Weights of a small transformer language model: RMSNorm before each block, rotary positions.
Each number is 128 + 32 x the weight over its row's rms, rounded and kept within 0 to 255. Layers, rows and columns count from 0. Numbers have three digits each. The size before them is the row's rms in percent of the matrix's.

# q: layer 7 attention query, 128x128, rms 0.166, rows 0-6,64-70, columns 0-127
# k: layer 7 attention key, 64x128, rms 0.155, rows 0-6, columns 0-127
q0 068:100129116156144084084129121141121170147145162138172134124103098147056102187150168102103139132191166076157099136137114133143125071154128143093074066107079170097075130119154095159115111161162068112097140136060154182122099124096147097096096122156116171147074146123084106142138135140126149063168119163128129145108120133174088108175223109110130132153120085157175082176151096145120156180150
q64 079:161088142126151175160086108102139133091133096099145073107133111150111110179157085105161099168117102131127132093146168166165092118156069156152121160114190106116125097071074147114131139113091144113105099152189107105140145178151166204162110109155089145145102184122126117131102056124102095190129127164141098151085072099135144169180095097151073171106069138169173146091068116135131151165100
k0 141:150160110104106103164169143103143082146096133128146128166110095136149186083093156132112194124130167142107117149179048099106136125103159143061100099159090115159158154151182174147149111124153151152174098116119147116077121080106074083110098125079157110148135067115115149124184205177094103085158153121128132107184135153135144102084133139082161076147171117065064125080124149094109107148150
q1 071:109109123129163089125166178144155149115121201136148184119093138152107121155159196108133129152116148099095132137087149117167139121142091135134102160149097125169106097156122077110145118131116046185123038081123120148136202047120141093157192118142124103127127122164146075169064112109094131146119163148121147144155106121142124127103174067080182093123167063145156085169128108151120148087174
q65 111:079152145151116146085085122126095204130127133139090106087170137155112065179141080110121071149126144089113138133087208136113130123158095109162159156126120134107102117083056119158118169174138135118113141143143095155189135157146196190145177081125102131115169163147136129108075077053123132178076148122166136137086123111133146128169121130169105167106082170182148105162121089134161166102088
k1 140:142108160117152145120096150133105150167153143121126136093118175123089109172140125144157056117168118070139078153090193150179097095163047118175128169134152158105072105126118079102086163126118090114053098175101121145173129127151146176135194127175108132121091150126108083171060085090155152148126104173161131175095123125121130146145131090190106170135134130187161141178168103149116156129153
q2 062:078135151183149057105120135128153203140120127146165123094065112159064149158194178151089128134178142114167073142157123133153082111166102192104098125133134214087068118103139078128085097179128064132057100174093161152144139128089129107110094131155105130142098115124093118156123121073112118085181142148115117148120107147130114114142196128128126138136125102149136128137175090156153154168165
q66 080:134113170117111176132073080092119145123130131132118107103128104130116082202155067151158078147103141132152129119128193149140096154150081135142137152133188159125112104106070125144146139127128163097092107204193128140134146149153166183151125155137118146077101157138123130088070080096082096178132141145155098147088093072118155166183096101157075192127084175211168104114131101127145126145090
k2 093:157143103133110130151174116113136075172160128123146161168105120154128179091122137089121173100093155156134145131165070155092147115143154149090060081165124090153161166167164167160154100139118090142172141092152112115111116092129099088164088149049142114161118067108149136101188189175104083105148136129075105094124135172138178098066148125096141085156168088101056162098078129115096123158154
q3 067:115085133162142110120162178101168134114091200143154178115086117127118110145140186141133104169125129114092127129129149124163125123165094156141095151149090150160099083172105079115135099158071080185147054079141112126118203071130143072122174106157130116114136110152138079204064105099107155093130143155127165163157115162101116151105139060092171102123157092159158089156111092159112110075172
q67 088:088137157116143123080083150111056185131110113139094139082177129161140081164139096131151072146112128089104109140118192101105118150142105120149153160138134130130087094138084104123107158146118175116099132149147145148172138146158191188131206142154114131102146149156159132132058076039105135188080154147180163136123120098138167118162149120198138175158111163182138099162141109134188134078102
k3 140:141120163113140123116086148182112153139127127125138135107137161127081096169123118178119063128148162093119089182122189175160100094141057096164134168151167171109059097098125096105090169138136103119062093188118118179170109135118133147137154123178140156106133170114108133140067085093196149148127101206159139178112122099124128150140108098155072168131137144215180141139154103156103147154138
q4 071:105103150094123217132139114111105031132143086107108095162157160111174133102094052123136148162123099173117145105150105126106172142127175094112186126131176103186149153149119146128112156115156194118138146102210120112110077136148136128130117171122195118133162157122109133102177144174135123168120107107165112080161142124105130131100045163134166146080160119097114110056071141128115073136113
q68 096:180098102088101074177174133151176077141159109077163122125107147115166182066121126122101189091157099125125158103147075126079156111104166125113118118116077108124164179169192161148095090129118100127120138106113115114082101107114077084116099102096131105154099088100108103136185156167128123066139128114084078091189190191102149153088132141091141103146110086065124149088118106123112094124150
k4 122:138146074138110156138132108086090117127117094141165088184132068104145152134130144099116191130097118180081204115157049104108115128114195169106068067083091137166161168112099151152159130112143170091170143097118107084047129167086131088142096113101081137127160099164088146108181144153098136086164139087054103144113111100117129121161142140098175098125109176097107122097108135117112145133107
q5 059:161143141092096080152142112134061142178176088140112096131127151152118156165138100139159113082163151123166086169136105146112151129101131116050086156184089119109158137149172199156100125139215148081087152174152127150123062150118134133136107180087096158156085164106136140079104136108193135113132119078192074098113127097157177136186177095118085122140147153162149130125152086125130123168148
q69 074:176170066124150149105136111142195067149146120115167091161104135123113121094103129096094121102173194163145122084118120140097111137104102110169172102119172122148151142087133162118140110110109097158234097137129096135096104092168120103173079125155156108100135091055129102098144174190047070209147103129169118151159127160136098089099116152121113155116150135134171137112148150098129119175086
k5 105:138132114132092124154187134114171099105139130142160129101125122109202186091094170075127193143183101134116141108128076116100168133150195141099119081115129095102159120144171137138143125088101121142191175074143106091086189135097101130147113122107104128125112099108132093146195174152084119086111138085118078081153093182112124128108117173119142065087139120063061108079087113134086076141118
q6 088:143157144089082093137088088186055181146175064133105101133170097096102093102165102135119134055117162167130090141150109101113151134101135100087097081137133097106157168073145165106157182130170177048122159185112127144104099163153115101135090151083080160132131192167121154096178150135148145120151134099118095113105139133165122117187135170168083125163124152153144165138147169106159161153109
q70 097:103157131127177151096164092181060125098123142100131117096110130109102094123182178155102140146141081168122143196104103208174125088105144151112062161050143152092080128126148082117129156105121097136093166132101100129125124126156139114106177137119127148149119098153091125149159121206217135110140108121121106154124090081101103087116200129148084121126169161109087132087144134167103192162172
k6 093:075106159113158093104149084116219096095094160134148184157134108137131109092130088106145166108134160124146133111141115104132146128104143128111148102166121124128182169155174107083110105116093122210159054088158173142106133028112104136121123124123170112143200113161155128156176200162092085149111141099115148082143090153153122110092123128116161116152146062088105067133085141094119135101171